Weights of a small GPT-style language model, trained from scratch on English Wikipedia.
Size: 4 heads of 32, vocabulary 2263, 1.63M parameters.
Architecture: LayerNorm before each block, learned positions, biases on query, key and value, tied embeddings.
Each number is 50 + 10 x the weight over its row's rms, rounded and kept within 0 to 99. Layers, rows and columns count from 0. The size before them is the row's rms in percent of the matrix's.

# layer 5 MLP down (transposed), 384x128, rms 0.0936, rows 94-119, columns 0-63
102:58 52 59 67 52 59 58 32 47 40 61 39 52 46 48 55 50 61 48 51 44 54 56 54 68 53 64 61 42 54 50 55 45 41 40 53 61 39 41 52 75 44 37 45 41 56 55 39 46 49 48 47 35 35 49 33 53 51 44 59 49 51 65 43
103:60 61 56 52 39 50 49 37 51 50 47 33 60 59 54 52 35 55 40 60 29 61 42 61 41 19 51 37 62 60 64 60 51 61 53 38 55 55 43 49 43 61 51 54 60 51 71 41 32 42 56 58 50 42 69 58 46 48 43 61 37 52 49 73
091:53 49 61 49 46 39 50 39 62 50 32 53 57 55 28 48 42 61 43 69 41 45 53 52 38 50 56 41 46 46 60 40 64 43 67 50 40 47 66 43 45 43 59 30 54 52 48 44 57 50 33 53 58 45 43 62 35 51 65 21 59 44 38 43
097:45 42 34 41 54 42 56 30 42 63 58 41 56 71 55 47 49 34 43 40 41 47 56 54 42 33 47 26 60 66 51 61 43 56 52 45 42 70 56 46 58 61 57 43 52 41 34 67 53 55 72 41 54 46 58 51 57 51 35 47 44 40 39 58
102:60 62 43 42 56 53 50 53 54 31 34 49 33 50 55 44 55 56 54 57 81 40 49 44 34 64 50 41 55 63 50 60 35 48 59 57 33 48 52 51 53 40 61 44 54 56 41 61 53 52 50 54 39 59 77 46 54 55 52 44 39 37 54 44
095:53 50 56 63 40 78 44 59 66 50 35 47 42 44 63 55 44 63 58 47 41 27 46 46 46 57 69 43 55 38 58 54 49 49 39 56 38 39 51 44 53 28 55 43 35 60 37 62 49 45 71 31 48 39 59 36 46 54 71 42 54 50 59 37
104:46 55 69 46 54 34 44 39 54 37 53 41 51 55 59 49 41 47 44 46 43 40 47 48 51 50 36 54 49 44 36 61 42 59 42 62 54 65 43 57 37 52 48 52 39 51 48 55 43 45 64 44 54 36 66 36 42 42 45 40 47 46 56 78
104:45 60 66 54 48 48 49 43 44 60 48 71 44 40 23 53 51 54 46 62 40 45 42 52 43 39 46 62 52 35 47 59 50 51 54 53 51 58 55 47 64 42 44 66 59 56 52 36 56 60 74 55 41 54 62 51 65 48 58 55 29 35 43 48
102:58 55 42 39 66 35 46 46 44 66 58 49 60 49 42 70 38 50 78 57 17 42 49 47 33 53 64 55 49 40 35 37 57 58 56 60 50 52 24 57 55 44 63 60 54 43 49 59 56 51 45 55 40 43 47 47 50 35 52 65 42 49 48 49
103:81 38 52 58 44 44 62 53 48 41 54 56 46 43 47 63 57 46 59 43 24 44 52 52 56 52 51 36 44 48 72 54 54 56 54 47 56 72 44 34 69 40 50 47 49 45 48 42 39 54 49 56 70 45 52 61 49 48 75 42 44 60 37 48
094:40 44 52 40 42 55 36 50 64 52 47 58 42 56 45 63 54 57 59 54 56 37 48 49 57 57 46 49 42 39 39 46 48 32 51 43 54 54 35 39 47 36 53 72 36 40 46 44 68 53 28 50 56 60 43 42 41 49 60 60 65 44 51 49
103:52 51 65 54 65 54 51 53 59 54 43 59 55 49 39 47 41 54 50 50 27 47 44 46 53 74 68 61 47 48 54 45 41 46 57 47 43 69 62 39 53 46 43 47 56 39 37 53 58 63 37 49 54 62 46 50 40 68 59 68 51 59 56 56
093:60 63 56 46 44 47 53 64 43 54 56 44 39 51 49 44 57 52 63 49 48 48 61 51 43 53 56 41 64 63 47 59 47 64 40 44 40 45 75 54 49 40 48 48 25 38 63 46 49 38 73 51 63 58 51 44 43 62 63 45 41 38 62 49
104:58 52 49 47 37 46 40 33 47 66 61 43 60 43 45 51 45 56 65 71 43 35 61 50 56 42 68 58 47 35 41 52 40 71 44 50 52 52 57 42 56 41 75 52 37 49 30 52 55 47 47 51 48 60 30 50 39 35 48 43 68 57 50 53
103:69 56 40 59 53 43 46 54 52 49 37 50 53 46 29 37 32 43 29 57 58 55 64 55 62 54 53 62 48 68 39 59 39 49 35 53 49 53 36 46 41 55 53 58 49 41 46 25 44 44 69 47 53 16 49 49 32 43 45 50 37 60 59 47
096:51 43 50 34 52 46 42 35 46 51 45 50 66 49 59 53 51 52 52 50 58 48 50 51 48 59 36 49 47 53 47 42 46 47 41 52 42 53 41 47 39 45 51 50 38 58 69 48 55 54 47 46 52 68 71 58 65 54 51 55 37 28 63 54
120:65 50 47 37 54 64 52 40 68 59 48 49 50 54 35 50 42 58 56 50 42 49 51 51 62 51 47 65 72 55 38 42 42 49 40 49 43 59 34 69 51 49 44 43 50 53 57 56 55 59 47 46 48 43 19 38 26 46 54 58 60 37 61 56
094:61 44 41 62 34 57 52 61 54 44 54 55 65 60 59 55 43 48 52 44 42 63 50 55 54 52 33 56 60 43 32 43 49 54 58 49 51 51 53 55 38 58 58 14 56 49 29 42 64 68 48 54 62 27 35 55 51 55 44 38 47 68 52 61
103:35 44 48 60 41 61 53 69 62 40 41 48 55 55 53 64 56 32 44 51 59 48 48 58 34 56 45 57 54 61 44 59 35 46 38 43 53 45 51 57 47 43 37 51 41 63 65 82 43 51 54 40 56 44 55 41 46 51 65 49 59 60 54 61
097:50 71 40 45 63 69 38 54 51 41 49 55 45 69 44 46 74 26 28 49 47 53 35 48 59 70 49 38 71 58 43 65 55 53 54 56 54 57 46 51 60 52 59 42 58 36 48 36 47 49 54 60 71 49 65 46 49 42 44 60 44 33 52 48
107:60 57 51 59 32 40 39 39 51 51 38 49 44 56 48 51 27 49 55 68 39 46 72 48 52 32 46 49 59 40 50 45 51 61 52 56 53 43 53 45 54 77 38 43 53 65 52 56 45 51 47 48 45 73 63 30 37 40 51 49 56 57 42 64
091:37 61 55 48 49 57 55 48 52 53 56 40 47 41 56 44 54 44 75 53 99 47 42 38 48 57 53 41 58 43 34 46 59 55 40 39 40 31 49 57 58 49 43 41 37 66 71 56 32 43 60 47 43 46 54 46 59 54 55 37 50 47 43 56
099:45 61 67 42 57 41 44 57 46 65 47 50 55 30 36 50 29 49 41 57 44 43 69 49 55 54 63 58 50 65 36 50 40 42 57 53 53 65 41 50 45 44 55 56 51 40 47 40 55 43 46 39 58 43 54 59 47 38 57 44 40 40 53 47
107:53 64 52 53 44 43 45 46 39 46 50 47 41 62 51 55 44 63 34 58 70 64 37 37 47 60 61 63 52 65 62 45 56 41 56 44 49 41 68 52 48 40 70 54 40 57 53 47 49 66 56 26 56 39 57 37 32 43 36 43 51 60 52 63
104:45 58 51 53 44 45 50 53 55 41 66 30 50 37 57 58 56 50 58 61 42 27 45 59 37 62 56 59 60 44 61 44 64 57 43 50 16 38 44 49 57 64 63 62 49 46 53 43 49 41 49 55 57 40 48 50 62 70 44 48 56 37 46 38
093:62 38 44 45 50 34 41 47 55 47 60 62 61 61 46 56 58 21 49 42 44 45 54 61 55 47 44 55 64 48 57 44 47 56 58 58 52 55 46 46 37 57 45 53 54 48 45 52 49 47 56 38 41 53 51 57 43 44 52 60 44 41 54 53
# layer 5 MLP up, 384x128, rms 0.136, rows 95-119, columns 0-63
106:56 49 45 53 65 62 54 39 39 58 43 46 35 46 41 57 54 47 53 34 43 50 55 51 47 40 65 48 50 61 57 46 66 47 50 35 54 63 59 54 38 27 48 62 39 52 56 48 56 56 36 64 44 55 58 41 51 26 40 67 53 53 62 60
096:39 50 49 31 58 43 48 51 19 36 68 40 65 49 56 53 66 47 53 40 52 63 43 55 49 62 52 42 44 68 58 33 46 46 58 36 42 69 48 54 39 69 55 59 54 51 61 47 52 52 53 62 52 53 31 39 32 53 27 56 39 55 38 49
099:53 65 60 54 52 45 63 58 36 68 45 57 58 53 53 67 53 43 57 59 40 69 44 61 40 50 49 62 39 65 46 48 39 66 51 37 41 60 53 33 68 52 60 22 73 65 47 53 25 61 54 63 44 49 44 59 56 42 39 35 45 67 54 42
093:33 39 60 51 60 58 64 56 47 66 43 62 41 57 43 66 54 72 48 43 56 66 47 38 48 51 51 35 50 44 71 32 42 44 44 38 53 61 58 42 38 46 49 43 41 50 54 28 56 45 36 40 47 53 61 55 51 52 34 58 49 63 42 54
101:45 55 47 37 84 53 40 47 56 41 58 60 50 51 44 58 50 59 53 25 37 62 45 66 52 45 66 38 42 46 53 44 63 45 46 41 38 65 51 54 52 52 54 52 51 44 56 52 33 61 60 53 49 60 46 63 50 57 66 61 61 53 51 45
107:46 36 65 45 55 57 54 48 52 66 37 59 64 55 45 62 63 70 61 50 33 77 52 44 39 36 50 54 59 50 51 41 61 36 49 41 63 56 56 51 42 65 38 51 51 31 52 57 51 46 51 49 55 47 55 68 58 34 47 50 53 49 38 62
106:38 51 52 56 45 48 57 52 47 38 35 63 54 49 41 71 62 55 50 49 47 53 59 54 65 41 40 46 53 41 47 52 43 55 63 26 46 56 54 54 44 33 51 38 58 37 44 27 55 45 34 54 37 45 52 53 41 52 58 59 71 39 39 33
103:67 27 40 36 59 47 50 44 57 34 50 62 55 57 55 38 57 54 47 66 54 62 63 51 66 40 44 47 42 53 55 41 60 45 61 49 50 45 56 29 49 48 40 32 69 60 43 49 37 46 53 48 57 54 42 55 30 46 48 59 48 53 50 53
102:39 43 66 48 60 56 51 39 50 60 49 45 55 56 50 61 55 58 58 50 47 43 55 56 58 43 59 49 59 44 48 39 57 37 53 57 66 58 50 52 41 44 46 38 69 44 73 55 41 47 33 65 44 54 55 48 57 50 55 50 65 47 31 52
098:46 34 45 46 55 35 49 45 35 53 69 52 37 71 56 58 50 58 48 58 52 73 44 42 35 45 52 44 51 67 64 41 53 44 49 47 42 47 59 49 40 77 36 59 53 60 64 44 41 50 71 49 46 60 42 55 40 54 61 47 51 58 45 53
105:47 44 57 43 47 50 74 41 64 39 35 41 64 62 49 49 67 50 53 59 42 56 84 51 60 50 56 40 51 49 38 35 46 60 49 43 60 46 63 53 46 54 47 46 38 44 47 50 44 42 64 64 57 51 55 57 70 57 52 33 42 50 44 41
092:37 31 55 56 53 57 56 56 59 49 52 41 36 41 47 46 45 47 47 51 38 51 54 56 53 43 76 65 48 55 52 30 44 44 57 36 58 41 52 67 59 52 53 56 39 51 48 70 51 54 61 47 42 47 42 51 46 30 49 55 61 47 59 62
099:47 47 49 65 36 47 66 50 55 37 48 42 50 41 49 68 69 71 41 45 44 56 47 62 33 47 58 35 57 36 68 43 57 39 64 57 45 52 62 45 58 54 38 45 61 40 44 58 45 47 40 48 47 55 46 58 39 38 52 32 68 48 48 41
097:54 56 46 51 70 54 61 42 51 54 59 40 48 63 60 47 49 67 71 46 37 54 61 39 49 57 54 44 48 54 53 39 73 57 72 40 52 52 58 45 59 51 27 53 70 46 59 47 44 49 45 61 46 45 32 61 42 49 33 45 57 46 44 48
101:35 39 48 44 39 66 76 49 50 47 52 26 69 60 49 50 58 55 61 45 38 55 62 54 36 67 50 55 35 50 51 52 52 51 55 41 36 47 41 56 47 83 27 44 43 43 45 35 52 56 57 48 46 56 38 33 57 46 50 58 56 42 38 38
113:43 43 48 52 48 54 70 44 52 53 60 52 67 56 54 61 47 75 28 40 42 55 41 49 34 70 47 61 35 53 50 54 43 44 46 51 46 62 59 49 40 52 52 40 46 33 56 44 29 49 39 49 27 42 48 52 58 58 50 77 64 49 50 32
107:61 52 37 45 42 49 50 53 37 67 43 46 49 43 26 51 60 53 45 62 47 51 66 48 43 60 46 43 45 55 72 34 45 42 53 69 45 46 55 49 59 59 51 42 66 46 79 37 43 43 59 61 56 37 69 45 48 48 33 59 50 44 33 43
100:34 48 61 37 70 56 49 45 61 38 63 34 45 60 49 47 68 53 51 60 46 49 53 48 55 54 64 57 40 54 50 50 65 41 54 63 42 50 55 24 52 60 58 23 48 51 53 46 27 60 56 70 35 54 33 60 44 51 37 58 59 63 49 48
096:48 49 45 32 42 58 46 44 28 59 37 49 42 52 39 65 55 46 60 37 41 55 39 46 43 61 60 64 46 50 44 51 39 65 80 50 53 46 56 34 43 63 51 52 53 48 54 53 44 50 46 45 44 54 56 55 52 56 49 45 67 45 70 59
099:41 43 64 44 67 74 46 47 43 58 60 36 68 60 48 59 42 51 52 41 45 51 59 63 47 48 49 54 47 56 37 54 64 47 65 47 50 58 54 60 46 54 37 31 65 43 69 21 51 41 56 50 51 43 54 56 39 61 49 54 38 54 47 51
088:55 31 59 59 61 47 47 27 39 50 45 56 56 50 30 64 61 58 33 54 59 49 50 72 49 31 43 46 56 42 71 33 45 50 44 47 35 37 62 35 45 52 53 42 67 38 54 42 59 54 26 47 50 45 47 60 32 55 48 68 68 48 50 54
098:51 31 47 53 54 58 46 35 41 68 40 64 51 51 53 53 44 60 62 39 41 62 79 54 51 53 62 58 56 41 50 37 56 59 57 40 44 37 53 61 45 44 46 53 39 48 52 44 42 57 24 51 49 47 44 38 48 41 36 62 60 60 57 65
102:23 36 41 57 55 55 69 45 52 35 56 58 52 36 49 46 53 54 45 53 38 78 47 70 53 45 52 50 59 54 65 36 52 21 44 35 42 68 47 63 60 53 36 50 50 14 56 50 55 41 47 62 44 66 35 57 47 38 46 58 45 52 51 41
109:44 52 64 51 45 56 54 48 34 51 66 48 57 55 33 57 54 60 43 50 45 47 54 38 34 26 57 72 32 55 44 50 44 39 49 64 58 46 57 56 35 45 50 31 61 36 54 49 48 63 59 65 57 44 64 60 55 52 60 50 39 55 23 56
105:46 49 55 60 56 51 66 37 36 44 56 50 52 61 60 53 66 41 43 36 36 44 47 59 50 59 76 47 30 57 56 56 66 45 62 48 46 49 54 40 65 58 42 42 53 39 54 29 73 44 53 60 45 61 51 60 49 51 38 57 65 52 59 34